{"bias": "none", "extras": ["local attention windows", "gated attention", "a norm on each head", "capped logits"], "init": "normal", "lr_mult_qkv": 0.7}
Each number is 500 + 25 x the weight over its row's rms, rounded and kept within 0 to 999. Layers, rows and columns count from 0. Numbers have three digits each. The size before them is the row's rms in percent of the matrix's.

# layer 2 attention value, 896x896, rms 0.0194, rows 358-601, columns 56-111
098:477489533464482469491459498488504486514488514554519503499467497488526490503517521504504534493503501432514461485520484506503530506478452479454484546534508434480501467518
094:490477477491497504477547460490510527502505493489488460518464475490478516529482475520506501514512558531502444507474508524552419506503483498534514511516509532464473542506
098:492511468498472526507519470491523479501493518465504484537501549491492510535438505537455501532506550450497542479520520468524529487451481475511483488495456543505533484513
099:517440530488439496464483516476489521524488531551493500523537515497480459411491509509514514537487478462523492438495532499473482467496498462520549507457506523521496501503
099:516517505452472538477507460470512485491500508458504487488488532508478487516555488507526505481507489496502522459501473510475501537483542488499537500504494497513498496456
096:490520496466519477462522510488510519511495510513533543475479473491498492514542501505532517478511519496488519433472500512461519514494499514487519467503504530523453476484
095:488524528513505469539503480534489516441536522494486495490529474494520503485532503499524518494514473475510529499501478463497505485499513493489468475488510493526483527497
095:511520487467499531497527508487510500468457509551529462521507498492471487517534547473567504514484497474473556515488491502465517487476479484526489501468472461461502489539
097:498476505496527484501471465475497508494543531482538493462487492460524486498482494508512510487495447508497485502501498529503489502496465534476545501483477501499482483478
097:498589507519541513483480469488528499478509487537499486490473553507496511507481455505484490543499531518498553473506457509536541511501479527524476475499501505518478492489
096:514481486517482528513507531516475513491557507542464489469511508519512493527504499558525501528517512477508501520546510483502454480507474473504476483497515518492494565488
094:469523522513491532518592505511490532535464505494500496516493490486496471500465424482467508495481498492490506499511528470551500519481515536515518510498518479463516483498
098:490523519528553525512506559525504480474479527454540519516499482491491489505544527554523526507480508506466516467464491453488492496496452543519460501496524519500466563522
095:472469517485513488479544469503502492513508496509468546466492500522506506520517511515504503489504496476504470524503524523591492500498488489493515542459490489505498561486
096:524495511515497530494492509480502514512489498525517557494489487460466466527483528503471466470502451480497470486518499500473478492485487473540531468520495491519492502497
095:510493462471483541508524503474500507510477512488463489501534457514538517513456556519501513477505477501507454496527511529489518505475465523471497490471493523490534500533
099:488557511523463552527469447489487480508495497526489498474530516508529481452506479503574453465487532451490497480524520475503497509488529486510507541488497489479498461489
099:493523503480514498542512528502492514512516486481514483453458509514514509493489454485538488530471452515498504526526504508456453466510499493472519499482550516513519487462
098:509503465469494466479470483531478469524476531568424482480506574534434500497496461502451430526527506497479488446451550480502531465500524522536495507520492540540494515490
095:493459523489507508484525502465485474461514494510485500481450468479493506550471504513485479473507548482506474482487512538485481519505496532526506522486502471440480501484
096:506472487505444496521506487492472495523503532489465524514486520463474500543472479491470537560471547541502491475481499511498531518512478501555534519493485433523455543507
098:487507495465522510464466506485480503493495510536525546538533500482508465448525510480558534521485567513482468462479491527515467440502510478482502501521500509521506469483
117:504488522508502527472474492502533515487525537542519539521513473499511515449541559515532467515494478500490534480489493502500463517523509488518507500495526464511508472446
095:506505476496528577495498530508482541521564538470488526506511451466479508504482476513515505498549470519536522540483499457449529527504502455505511494527500533506487485525
097:513469514451474474474504520495478552464521454492522501449512485535510522492432503533488499506503450502516514508503522499531528498503473536509478510476494503491562544503
096:492509489514511469514525478522466479474537453484505497482493523486513439502526487499505513525512450490501464490496547478517510491523500499489516497485515492488524501488
092:465517530529507477526535440522484490505499455486532501530502526449477520498493500507471493513469491403482503527511482476491440519498433524482503490471467526549495483490
097:512483501529507461505533549514497534498532475427505482494519544495519511483511480492524485463502504481495473488526535554477507511525454470509495516531536497486455509518
096:486561490501480517496509502471507475578460499486502473536495517470504481508465520532508481469535511538505519482515515482481494503512482546479495454534462510482548509507
094:476521528533510518488472559470518529512496510515499504512514472486499469524536480520480495511520494539493532492517483522477577490464472474516511465495520492510520430468
094:507531504483459524539491499501513453501532498481465514514492508496503468537529426492524508520532504445513502505516481435502514520507496478492467489513510532507490492509
092:506486460511496488491509481516494483511502568516475530570497511540509456486547510496493489442462485511482515498471487482503448509481514527537488498510511502506517502503
093:502483524483531452436485461506498509476489489507502503479468467484475506504554502479513491496534487458508427471520498513513474519515513487479494509505498539473536439488
094:467485500514521513507492512491522533475465483459520480584515499513494518488520476532559482491484509480519481517441528494564445468495486437492488488495539506514542504520
094:479526488455513520499525492489494510488509521577496523437537516502548580490485500515465513469516555475503533511494547492499589512488506528500506477554518510495506502520
094:431520503519555536530505490435526467513499513455505482488495506521524501498483489517511476554507465451479563495468486504525522487508513530533475504531492550476466492544
097:516479514451494444509505489501481497474525505479499493491481475514451521531533481528502475482483514486515507560511471467496504506489519552528498501495495524522469514502
095:478484510506466438500509533485502501487508516491469533532501505478492498449492478496543538483480515500496498503525492515487480519457512524494472490492547529512535503540
093:563517504497504522510463478517435491489525468487510478501479535535488507471504489501493545486481516503509497498507498504514514481500474539490524456497527516517465523511
094:494492496500495465500508570499489468491490491491484492432529499515486466484482478491536524482512488520506468512500506597481489485486496521524513489498487526504498533527
094:520512534517489490499484501469515503497475500477502510480478461506491477485510564490506481513533511504508497500488500458508531474492507502530527517506500492482515482449
095:455489490523496515493498486509512484450471489504498481568502546464525501500489502495485496474497535512497436482448510541499507462486500502484469502482521498483511499473
096:515496508516546489460478501517468523540482501511502545528497509517488512518503531512546495480526478461485445543537529471513514483488490497495500525492521522509529512532
098:534476483454509534476519473488509506504484545489448462468506468492502433517503504482472509534488477475509506449481500502539480464534511537471506538531507512504504496514
095:488462509496470541454533519509561493502433528539459530491491465496492511454503501507481440509490486482491526486511508513439536481515512502510526497520523480523548512496
095:480517526516540482509509459494495501475513469494521448474495454477496517522490508520506453495491539492532482524486501487519475512482525512543501569471452509493493482441
098:540549530515544500498461487510481534501514509464485470513521502530508473543512511507500473468530490491520517506514501512502537507492494522493497542483516469536513484532
092:453510515469511469497482514492482480455512547514521501541560482465509511495532475482534524502504497481487489503487457520470481491471513468496487522484500525506459503470
096:499479494521454461512483510485498546496483491464548468489510540507494549510480497498545512517483517516479484506500510504498509517467512501454536490472482491501528525520
095:485473452462473517477495535484513508504505469514498488562493516501491498515545480474512468495515474512514497490578524446508496482519476522503472548482486461495525503496
095:472503502483455531491488497537493474512500474513523480488492541484472491479520542497481443553478506511502540438461498482519496499504502485508459518530519519486513497476
098:490473472511523481485486518518481476483473483484409497487486427526452488526498550526526514496484490489461453571500497472475506499493469499502482545485524486512458504507
095:494450513461488532512532504501486460548562489477567529502489538517502577494509478497490487500507483500508480524521501538479486481516504447464479489519474485525525495544
095:496512505454510461551482502492505492533488516544472505484502479489509514480467506480500497561502510519493554502503541529432493463512500482469512558464504462501532506510
095:567482510494531496509513495491474524479479491499525470492511509489561510518548503509519476458497532520522513474487500484524519485516502516519503474539500516512478537474
095:488503537499492493466482489488492481459493503499503508481462487493503484452468514481491493485495508482517502501509504511491513525507513488513461433505506528547436511483
095:499509548473513440503468504491514468508460489477533477529489518515506471490463467529436519471486452475520524489458520472464478518508497499521463514508483517529545463490
095:503527511484483498463496525518541515513510533511517513515537520553520536499534461503506533480459490465472510522530502509546482489498487488510479531506460480527518488512
094:495489519506482519495526502500533518493488464512436540494525519453523524443517490511465526492548475511489507516540457522486475494485453532505506477530504501524495470493
096:530485520505473474547513487492495499436500467486495498494515486508505534497509491502535512538499517525523495475488521481487497492502502491479473521506531519496511478455
098:481510504491500462493493508459494521518470505525500502518478511466496511478520501511412464484515503473508506465486481503491542504529492482491503501516503515515475415491
093:551475545486515482509470505517481506527513491501462539502484478562462523522540515494496521516499515509523512504465512497510510499514519510496463500490484540500514444532
096:512523486499517542501495486489504521495471523518506503526488507535522517547525517477526474525461474503458504531496533567475492545497485517438515504509514473482497504460
095:478544485481526483523462507489506509506508469487467523503502500513497521539494483530530515505498506505484507505481501509468527507491521528522512495496506509462489506525
094:479524532518475501507515461519518487486522478522478532511505494544491492500476524494477483496524538467497525481491494449472537507502485498489468483504492466471531495481
098:507470469524508520472502527505515515522515488494446502474481501489471500503508511529493489526480545531517465475531538476497524491526512479511504502505504521508515467489
096:516481501518516496528509486529479517467520492481463505499507497469519486482514519492509487518540571500505484535521489469449504500518533507513497496483527534465464473483
095:502459480512554485537482512499511546508488468488533508485520544454455498518466465486502516484456502486483476480479499538522473486507498530516528473506496504497497506489
094:472500537513504459569476537486493507495505518509502468490481549508507523499486449487473529479505497475521557451487500484497525504546461488549536488489499523475521553488
093:469488475501477537487481483460500483504497501528520549515492463523502497536545500497524464470491486504487513488501494437549477485482537500522504502497503447545521514487
099:506476478512503516522531483503507483529488526560534558515535495478495514496504500473480521462531501492500467492469558562488488490494481479541523506496493489503507510541
095:455516483502457485519507473481497547486504514511554565501463515503531455521522538524506543505492535517497465494484479511508514525473447500498493507488496494479515504494
094:496513522521507516537510507491490504495519525497502469468533497453545495528491546481506511511502483489500524452525509510516542486476503475502495492487541496532439527502
099:493524501494461531495460484504519535482481507504473529497509520455511519536517453531516488510508558472483509457489495564483528488506506537476512491517470470540529497487
095:499440488505524561531516497507512520499478529513537514461485496466508479553455453480547517536498482494515514521504494526469484521505521548497522512505516517523495509508
094:529511467483506538503533478521504484496506477510507528443478461493472482484536466530474482492515473524499494533486514484503538485493455499493513536487464521465490535468
098:502487487511493499468490465526541499499459529480535500492497524509472458562496504481475501519472481507500505496546491527503478483501502465484482472521498484514483505462
093:531483508456518511473514484505500512501502493507553492486475535504510536506553511524495480487469472514490492465533472539494543472490528498469535514494483515485506512490
091:505459519528480518453481486528473498475540507529546449439465476506494489524469499511539491497503447497511543496552537522518452507512484539488515506498483518534505465456
097:505475490464484482470528510489515475499512425514489497465516495504511464483518506511505526498462476439496461523473494465486505496502527456488501493523484525459501500483
096:485524500522530508540475514509518532474510500521523500523515493482522521504516448514420484496524458489511567554483475454521488532494501473490527490501539461489481517468
236:516523507469502501498457501489465514512528503502488487491462493535453475544479478456531505485502494538529508486473514544485516510472502499508495494505479567469500487544
095:478536508485497491484512506492529477507473472484565513554523498531513486499501461493431520497485568522536526499503485582502444502465496508498486461513530486483481521491
097:471526471461452484498521477489478498469478499440547475484477528500488525479574478510481491458488533460481537459573469484540518506545512520519474526511515498506460511481
096:525491485492550524481465509483504487509485494531484498492499504524529503571501485515476483440534519517495515501488537468496502501505517454519499469493487523481484478497
094:550509523473530496481548522484463520503502536469465483514495481431472498504492551532466471533532469468510492464537467527517505503523470474514484476510504533521450524490
094:517491544514514449538506444530506495502537497493548476529500456452514505521534474512458497490530464517466544520498450472486517508510519453509466526497472498519515528490
097:531523524546505486467507482515466502533492486515479504507525507490534502489517498491512521495515498493530527464446496546517532474509506454510517459510510468493501504461
098:521455491461577497500491487496507547506444515518483497501531488525501472449485526469468496489456487483464531498500508515501501486485520518498469514503523463510460489489
096:476521482486504472532506513511534508497462492515478536526478522511490522500498514535527479498522469504499453551510464520501476471520487520496510471496491520515522494469
133:575531459483445479499452474485513513536494447503495507489480509491494477475524517470507501509498534514512483499478512481509479504557480523471509500526483526506505510531
102:512467562479509495521495456480519503507490445495491461514521445502527498524480518506503478432512478486482514532502485504406509495519497517498482525517497455510516477522
099:453492531518493494477502478495499541471500484514492518482520504496509457471492538516525502513518477503522504509516509519519487547527532509516518523519528514531491510557
096:530511516488462490511506449475520435478486475526543472528509518434520557509481489510448454489466540431505457527468500491481525504524540492504511512475475516512477500482
102:491498459481552453541473494524510477474449484462502577507486482523467504481512502516490522505507474527508512522512492515468558472488519512494492472523502541507493522501
103:488539506502521536511472506503481492521515458445505462493485495493520547513492532502461504509542498504524544491510499477495474490522517481528529530506519512494508470514
096:498571471499540507492498486482473498478446491504490476492501498535555499498543518521519488507496469537557546477458488554457510488525496458486520519530495461514455493468
098:492481475534453473462484490492481483488472521515517507476491521434493521493501518509531480511495455507514477499502535521548509512504516463509512494492497490447501511478
103:449483470533504516455489466498497474503532516484480456483499446506465510523509516517494465496521441520513485447470487506497490511517472449514490471485503481508473462497
099:430495511509542467513520534491488518502567474494490480523495508519519499497533504500460501486521483474474505478502477498481509463485519500510521490514479526512512511509
097:501520523466523506476502463484473514535529507469444497535502496490493490479526501499474537496493496479508421507537491503520493503486493483492501492483516529506553480513
099:502528528490497494480450519514499501476499500530500471514504520511501464505486471486459521495522485494496505498502453527521468484507481451451487486493517505496508462494
106:529485536502554479510503497505497512496512531489456501478497483472503522519519530543497513470511468477503515519510516511510476486513442521499508505498517488506472483543
099:487507503479479474491519510499482495467529459539483476489497454538516510546507525507530499491477504489484520470476517506532531528486484504533493511523513468514500520532
100:534491513512528475488513531480496485530543470519537498479508540489496542549520464508518529476530493538500535447522502531485513517491513482529498495496512491519460476489
103:477489474497509515502530482494528473454510497478463483526490505513504489471545489497494544495506498474519525507514489523521493509513482494550494543495492441517497524523
205:465442520526517482533533508533503500468493513505499506503527503523514472492522507518491500530529506530473488559520498505482545473515504493503546486474553446499517524468
104:538476480499537520522507495501503504516517478539489499539523488523475458475501539503462554509476483485474507487508511515530517475493490469516484471485511499489496460473
099:533530485481518476472471518502475495471463535524514430474505467531512537509492506504441512489520467504495503506491475505514431507497478518504529475491527503498485539511
100:516474488501497465530463475514513493457541463478479559501417530524526520485517511508528476483480525478457519508487502535525550491525506467493525452489502487499499521529
100:499532495470436512501509454508509465491516461499489510460468461529508525462533544501504472509466536476489468489494487491503535508538515493450516474555478513499510488461
103:556501454534488483519492491489469473483470451504501461480562479484450494519574499526477476499495469522465487495471488495505463529496497488516509518505488474551492524503
102:510436495516499507526527491506522478494476516472506523464493464487469482489539505507456488538515506492543508528496531496481512501484503481487506461484496482537511488490
098:544498504497511502457546474531475483519496472532520466472451494511505497507480480506464493534458503516476525457539509493517469533506480482495527523548502506500500495509
096:467539446517482514498520475512504484507529507483458544495486510458480478461443515498501502486519533506465558540479510498410492469513484500503482503488483535525517509503
101:493426523477496494444548472492504525495507494507514487521513467475482468528472524500478529505541521521517528531460477488556542533526489514515513494549505515492445531487
098:525488476505523512446491470520515532509499503502512505455504531525489473503523495479511539530526504462453501478503504500490522492502486501503463486513497474519519463474
097:522482497494507505505529523467502522517567469508518498492518529493515523459457551509488486538504541525496513518485486459518539493490496500520498475499517490515516484518
103:523491492517491481510470522488492495494528531492541521461503504481504517490477437503490483485525415515479505496516557485496466526472487455497445481483530517500489499511
100:517463478510514520516487465495465473496512542505503489502512496485505526479490421485477491486507474505521481534500484559454479492511512516510485554459470463491534462531
100:500488522476507483483484494485539473517497539495497473521479468527512489526485542490478492473486461475519534511473461479454508487456496492490476510475477492523465501503
101:489531521545477509541483477515510504485533503519513516486513526505508474533485476503501517497489478481475465478466496463493544482494550459466503485481474507481510506516
101:453437492493467520534514506484498494465479549449549482530483513494506454512535466482487533499560501490487479496514461551466495497509499493472509542483509503490438484537
102:490425494461494468511506475474515511520514490494502515539508497558488454509519523518455454498478556500523523496491518495477500498530483477511471501544518486508461498449
103:494510469504489507493497551532477485546494514503512470445503465499515523503498514490546486483513479542516495520490529521478477522497531509496494557503502490523457506497
100:511525515507536500544553471495519509505471461483505459529513468526501481520484509495506489510449536507495489506534522482501506483508491526522480512532491493485470502511
101:519475478482535500469508504483514516535515513512593492506489479504508521481525508481494515467491487508502539482539488458476526479502508473521500508536503504469488489495
100:511495482483525492539473452503507527503459493486522487484519456500494538443510537516492528475496505488520482509536539529506508506498535503489472498509535498542503533448
100:502475475485506503501488487515493464471516482450488486502515526531511512511491527499501486517484537488503561489465487490527536497521489513498462500502499467505547527528
101:530472513486518508497481485521523449540472476517511466501551535487494508464542516525491477468517490472494549509497489569493512501483499477473478460533546533470424510437
106:526496486517447511506500476493499503500489507466528533525529492525508499514484518479487444528506484496504574482462471468487516523479508506457500464499486503453478486502
099:480478517515469516512514492502497478481509502464501471511519514514481521515473509475493495483477542511488500484459473506552478519517476488478489491492512507506534493470
103:527470506468562471448511493504465504517487548543494493526479532526523508547491445491548537476457501465491519492501491538558494511501486513497507527477491499495541507460
101:498486478479487508531486479492486480473484543537539515463506508500497534504476480514468476503496472427484467500487539520443438530486502455480517468500545488516455486510
100:452492505479542507514506464480509492522485551497463465494511524530504523470536467526436508507504485457501523502520503528498466501478465496483508535526478475504480501497
101:500491477506501494468546520498515512504470505462470487457455488482514512504450531496478490445497495527483556501498507532444471507502489526505494500495483489510520459481
096:537528491503558534440505523518496471464507518509463540489481507479534485491478518499475533505471512510494521492481536494541495491496485494548515497510509549502489463499
098:492481526490548443524527454489506476481499505490494481501508496472531483474510487496509487509463487460504490488499473486509486493523525472504498512529498544540503497469
102:482488536481523520439472491464493524463502501451531518514528469492495548484489526520552515518481485498513433459549485517539510498491503503494515515466526488494524534556
095:543455520513523500504490526471499503501515496508532474487520516506468487499510516464453490518500465486501513511470491472503561507509517462436491512469497522466474490503
097:501534506521506513481490461517511528491521492497515492486514513464517441562447482515485541467516539448504489481483517509480492513536474519477473520485467483476459497500
098:487477504528503508463500515485516509500517508476505552480461495489457509484502522502524503516564497511511467480502475535505551494518507471533487499478520526494546511512
103:445498503557533481528498503496508484510542488519509458458478478443527464484487498509510511510519482530509474483509496511486473559492478481491540528488522514494480493517
095:523500480510520505498508507474497504513540473491500459450528500507518538518481476510499498475540502468476537515509444467552530524486512427518502489515488514474523504471
103:543499552497547530480475456547499498487492474492502483497506495450516468544537505513528460513549489496488515487509456503502496519514512480485528487460528535490539520506
098:520512539508505482475514517519514530516523534525483494456508505493502518499482539504505519486485494472483524443493523490459505506469488531502498505502499523508454503507
102:519511505525499487501531506524503495516484481488480496513498512527536514481498507492545464493497468495474510448495494469506541495506483467512516506513489541480506457475
101:476519496501459460497501514484488509485493482434552495480479511500484505526541509506484540505568528468525500533459481479452451496493485524520505515510491510488494505531
103:479493492524478518490515499486481525489508504532478535486520492473506554546450493518466540501516504455477482465483522509567507527518468500512484520504463494504502469504
102:508467459506503475511483540532512500510478538504547483502516531483504494486459460505462486493533508466478498539515462541526529473522477513518475500510512466507506504468
099:521570489496541484507523503493498453519490490503502498476541442494478538495463496506507514498501507545497540512429488479550512497516505492499504528506515504490503514535
102:467494561512464509432530513515511499535474496530489458492474492502503478504510508525499492501529481452501515525481469516483541510507446519521525467532464506471434542448
100:507539569498492512485504506469498576469501489519509473524498521495517478466604537513528488525483423466521499550469525501526513521501508498497512478536488488512492504440
098:474526530482571459499453518489504524473454514471503501472518498489492575496498503521498502503503514532519510531471478517511482486488537536489510457523487493494504492522
102:460529529489479491548499557506504531486484507522529513519483485486513530469476542512520490495473533521496480502503519485522451507490500526521470460505499481491519503493
100:436482505500514496465514531508469489477486496483550489503514500488513526481471472513520463472539530497511490486523481516463475502522478515478506482528480501525516521547
101:552489493529511489474483490476532525551543482520500484492501477484484464494492472509519515503499466524504474508466493433488454489489503508518506467508503483533503488528
099:484519504491504531496503496530499510522512521515510505442483516483518507485507482488473499509525454507492457469522483509527523487479507428494512547480482460460553468498
099:469520532451469540465484511488488493510507556491490512507499480475482505491474507494513533512541553519522512479497526461540471478485496443505515503470502491524519469521
099:490439520453496491500474461511492477499488515505510439543503507480477563490480524518449470479506493540508519527478495509481499548560506514522481538489524489474560498497
100:506466493486539496462506509503461503505519523540511502498496503493536536469508490540500491494513543490505515497479490497532503510489499485481526491508506508491540487542
099:499480465495390482487503518498502516492547510473509497496520472516491499471533478498492481498512493471510509460536533485455520490510497469536509524501465483508420491524
103:500506436501484517504502519499498499516481493532522454508484474520492502438509498503491503508500455510485520527514499478495516490485484502502542487514484499508545491468
103:533461544510495509485561520500526481490515497551499495484503504496511503486521538441458498467508450562502476468510504496513497498486509512452492502515537533473528509514
102:522513432526456525512536501482501501466510481538522528500497474479507497519486509501511499532560491476472462520478507514510483484468495559538500496497481482476525500529
101:517467509459539482486442485490477499498528487503497475528481480531520541527515537518497482478547534469512436525516483481516489450501502506516513532495514531502526495468
104:500481456544452493499487455471457514510525473483480469509483518495510519508506537537522452466474485498471494503485480515500509499479490510493455517509537473559502541524
102:472483493528503492481468481484502528497549494504453496550546467468484514508504528503561439558524529507487477517510531453507525494544515510528530510491482453469524523528
099:543512502534471503529506477518514483497549506509471523504485507500505526536458500496524486467506526496500482521436493488486465491473482517486486462519500515525502515535
102:484529539487524490518485481496504509469495532464544517487534551511503472530485449494518483460520500501492489478482506441468477501522483496539520501495516476507518472509
102:501533529486532531538542538521515488498499449463479518472487561453482506493519505462478518516485481500493559512501507576480467482494516496486511497453496532535508493492
099:511489502478516499502467416487509465542466487502509486456483526540510534459482537492458483517499493472498476471511478512503495501512512528463502486493475528533512473510
104:506523438518487489480519512481479512546499499512517569427469515522535467499547497519444475506471499501472531508507518538521517512477516521493486485539455508506507501485
103:514496509511505475542480472493491520535499543523496490494509466494492502490493477494456507502462517541512454481503510461454483526483514459472479535479509532524461478483
100:474502511498465499499519508508532505497490505492497503523583516463489496483495504485484504502483500508494510533522482504475493509503534494455511527481478495478556486483
099:507507500483469469497527498493453499502470508488502464499509484483500526504501528501512511449495531497512492527484481491488463485528505504518459521535482449510544532477
102:530530520533505506466490489484487531540492491510506496546540517535510491526501499503501518523503456453501482528513535488509470498518530492513495516503530512520516475511
099:514517497515520502555491483521520520504555502466421469482490477477487479490511522533513548551526478442483502495535547455526486514513507496502506532525513482529510514507
101:527537462515486484508503515496522522490469530504486462534504492550462456563492490484549486524526519504497522478493488522534474547480501489485489480498508469478532504491
100:531488506548508534505457436521503504532466513475510500490526470471465506486510507500515519529508538521508518497494526504524507482510496479517485500489518465511485540498
099:516467472502480476439531491475471482488526512441501515484463485515466483494502481497495495474519497517508475513472494491518525527494499554525504512478524476533514508568
105:477501518511492515551482550465497525493476482522509522530542496570509596526492536494543497491509497521490518507468525481479472477491494512557482527510535483508470503479
100:510491496540468533511493471512485523497535494503524498498484455527508497476484521510521502544501508557493495527477501511536502536490484516506511518485512512518482529476
102:495473526556525514458486485520497513535516532433481533483501463467487523455492503500501522508460520480494493529504546476480497495481505483477486509512517493495495555477
100:542526510459486449517500529492543509505513497491477491559485497485511512524490497494485508490449499510494516486508491490486472489513487464500480490504483547501494510510
103:516474531522524494496511529527534467509520503442533543515551518463487513506503484519496484511512475486490475476494492473478507531489497529488458499465500482512507450509
102:545526438506503492448517539487508492519491511478502491433465531511486531452502497475555498500504465496512456528501475455506510518508507458511479485483506502521536480496
098:552523493519495531480535489515472491492463508504448513493510490519504518520530488496468466495513488507502515526467502533481499558476523545502513468508546512493518477496
100:542549490505451434497496484516509497477486513480509542471555457520506486449524506485517523535455530477482506478459493551491520529516482537499495532506512511524514531482
102:475507460499517483494527542524491498531476483513454438538521460507512460458494496511517502530498519497509515507508518488478490516497539500533498509494504481522519525502
102:519531475515515471529491532483499532508474529488488527512481477490523479451513504466486552499519537486503536484474482524521486504516470495527512492554496478457501544500
103:525473540467457548521512459528504477511496485503506450471508525516521496490458510496545500529483498487496459537502501490472510514504532475519499491497471484477455542512
100:513444528534499500520477493500503487487510577489492476535540538465502545502471485488472510502579514434513502479499522454511500492489450466498478484499498506505524508489
099:529478475543585495492524482499486483504510522494509497528502499543453503477490498522478511511503500467488485488484492481531441516475490508462470487506488543510525509508
100:462509516496524472529532497520518485472532553493536489517512472482489482504465527519520558490485522491491474484490521513511463551492501477447497549499492491484466491520
102:499525499510483562539517486490543509538527495471505516560500502484489504479531494489473501484503531521495537525482522524495501492485504572518514510489481526494499544535
100:489488483470504511451541507531490530514515501477556478521541497474507484522491478528535507509459495509491463474576518507471488489506492436482490496500468465453502507510
102:453477493504479472465542460488504513484464465513481530523473498502498498465505469515426536520504508513525471457560493485482502492479537482484518497494474490540490459513
100:496516492520475485497505505495493507515515509474532484486544439489469543503505494512509506525500519500497463477523466487454455483471509510532499472515493523511480489518
099:463466512510486508487525521509483483490482507501494509517464462474517574464496515498532552500468544483497476478504545517506483539493485519499500532487495511493495511466
171:488437509495484472495511513505515491499493476494506520539544512442578580495508533528502495529506494489484519563542511518473502468521509527484524495465525466511542520510
104:514524529520493524479501526469466469476477513511521459521485517485508526465477518501523498528483531493511574511502476524492506522504514485529454526522479480493558471516
104:495477501461499532490530465532488491528543491479484495463487529484470503487536474499520521457472505517504506509494524521492514461490507537513506465514465461541516537496
100:536468537503490506488505477494488485506532466537532509504476498500471488496528491495499503487515480505494490503517516558486443487458503481508518480500527466480552488455
101:466487499475483503527475454498494519499508485515480559443509517476519470507516511486450498539521483534497473487548505500505487496509511488475508486514531474478494448537
100:508464513489491493524434489491485518514520509501508508508463546523479471462529487492528479517509461507491496499514483500465474511525486533528511505541515522482475476504
099:497517508516529494496521482469501513446515512501486540455456535490489463533503495500497500504460469512503501481496490508510485507500523518469479494490495477487475492527
097:476498465489490485505494524523517564500523496484568492486501462489512499491480519490476488496434493501491519511508489474498472511516528491522493494524517490456480487503
103:502524536486483488504488490490515508518517520508479535569489489497510482494491453500482534479474524522501526490492520502464512483464527492509483522481516544486494501498
106:496530493470490493500509453479507500536514510517498511599491451526535529511464510506486484519500539510500467534508476525511501524496547519494509490513522549468533526514
100:536506524449516541511509482488500479493543482535462532489453511505501507523521502483533520490519495474503460504489473499500501493507494500504481497505505498472482551502
099:525520445523508522482512537535497526508514534504512513492504494560526505472508467492510543481497568534498473482473492469454467480503471465477514522525543513492478508496
101:466489551487526477524459457483512512504490478492469519493515494463467551489508458500511509485512467489512457511514494463502470506489526476473492545526483526513487495470
101:498464445499510496483487520492502519480522497500529531474490534503502511508520480537457478458528496491534547485537511461450533525496520490495486476496515500494524522459
106:526417487467514517506474524499457464509560479513477504477544524485505478524497549482468524454539460513501490495492507521516469469542476465464488520524526513513437489488
100:494505454518477494502540521451499497472508529526485513476524468485490530511532488505471535492473525523484457514513513485506475494484492460496556512503506514521439540531
103:572518546522436475494494479499498503496520516514475480455496505486519455512553491494532438522453479485516534479500450529493464505541518512506477493501483496484533509545
100:530548525521493487454512502474507496517477495502468506448497488524511473466468476472508507500491484473522484508490548516532568535509489538470513524516507493529504532504
099:481458460484495518536498543541493483515466500505472481516517516506469473510479493449485487512527455531512501512503515553482494473491488458518507524490506470490481521519
095:462526483492496504473507468471493501517507486516491528514526551481475472457519488519467501504501496459535499521530506485520505497503455501448511503533480490516482501500
102:505501570511510515458509477493494483507478529471498486472495531514493482533505471496504544510547510486478482493516478483483511513500518450545485484465497518472509504525
099:500493559526526499500513488501512539501499487456483517488492493496466505509534522496531481494467521474496493518543485520532514511507506514518532511469500505463545518473
098:512492550537490497504529458490537490427557498530495475544519493489497522477509515515515514490516492479509557481530483457522519455516524525447511479488476490509437534469
097:509502522567456485517506473521529563496539503516469439543502545495528498465463515494514441486469511532503528476496486533489522501488506508499558482496510519465447494484
099:476490486511502537514510486480529516492531538462485519455503517525513513529523484502518518483518475525524491456497490520500458522505489506526507493434494498498452473524
096:501509483492521496482498530493492488483514558496532516504506515504535493516492475512528518469521471485532537485482512471464411522534497506518485511472504498483539500511
097:475466520529485467529461500508506508471476413494553508492529511461484480498479491530509526502537490490501499457456466509469506504509544487477502507512524473468433539487
096:525443479494504487516496501499492524526534477522500535490490513499525535542508437502509498481525513533517456471504499492477528521482509509493544503509506477517548494465
102:432496462514510490485496488497491480495530497482501516484512493538506523511482489473478478484510469532504505520525490440483478507516497509483516538520508508509512534563
099:537546515482512501495540483488476476519542477501506489486493502531502480521469515509473499489474502481500492500501510473489468526510503420504498494502513495481470499472
102:428483483472545512501480474532516474503516491473490508490490455541496469518495507479463478493541521508479511512526459499517487553492470483464503484477493495479503496543
098:490568452520544521496456483494510494499476538470532557494479520473496451515536487465494534501464460517494511489501517520488496475448499529493505495484491495489479478521
120:493503523516534538439487535548491497513486500482495501452471502511487532481521472485515481465522518489528509523482482510491525445521497518505498519508504454509527494496
099:534481566484546459499486462499526542486503434526475469475495529508495491506466480522490502511499498546483508516511498507499469515505514524507508474508491507479529489557
103:463454490498499494480487507511530527531475462506531543479477511515521480524489504506458489510486470503498522527521457503496510508482538472515480490497503506488529507487
099:509503451523530513481503525536524484495491519515457514504480536511508580514491514523518492504488487478508482493560478545496494497495499564534498457537522492544562473479
090:512526557511497517512502513521519508525563482501506555453456476516496424529486502492525545510520521494510516463495510490502546472479468495487512502477536512497553501478
104:507503495514521469479492501512518487504488481500514546511505464499544497485476433499513493520531535511525477502487521477502459492510498465525534466496511480492495524447
100:437491521472550509500509491516527462518531508480497504505505536455459510486525526489525506500452484506487475518488504499532466481542471476514506469508497507531456522494
096:495493547516472483542510522476489504505529530533508506518498491441481519521491466508528501482493534467510478518501503545515465512508513502506501490532501513488498510466
095:488529526478522483469504512496501506505514511490496512468495462490497502491534530477494494505538476511524466546506496508487504507510530520522495516473489475493480463508
098:522524515512533467520520544468486491507483496494500495476513497498521500474478439533521515495544499484518520495524490471470478508527523485465494484469494492518512493497
096:482545495494512529484525486511491474459528558493479508517507506490515513476473493500533465497486519503522481474502507474489496512461514494477530481492506461536510534508
096:505491490459485475508461512487525512523530491517485435543456521464553545545496538493458498500492458508520481460522441474460457486549554550503506465519478536500516514523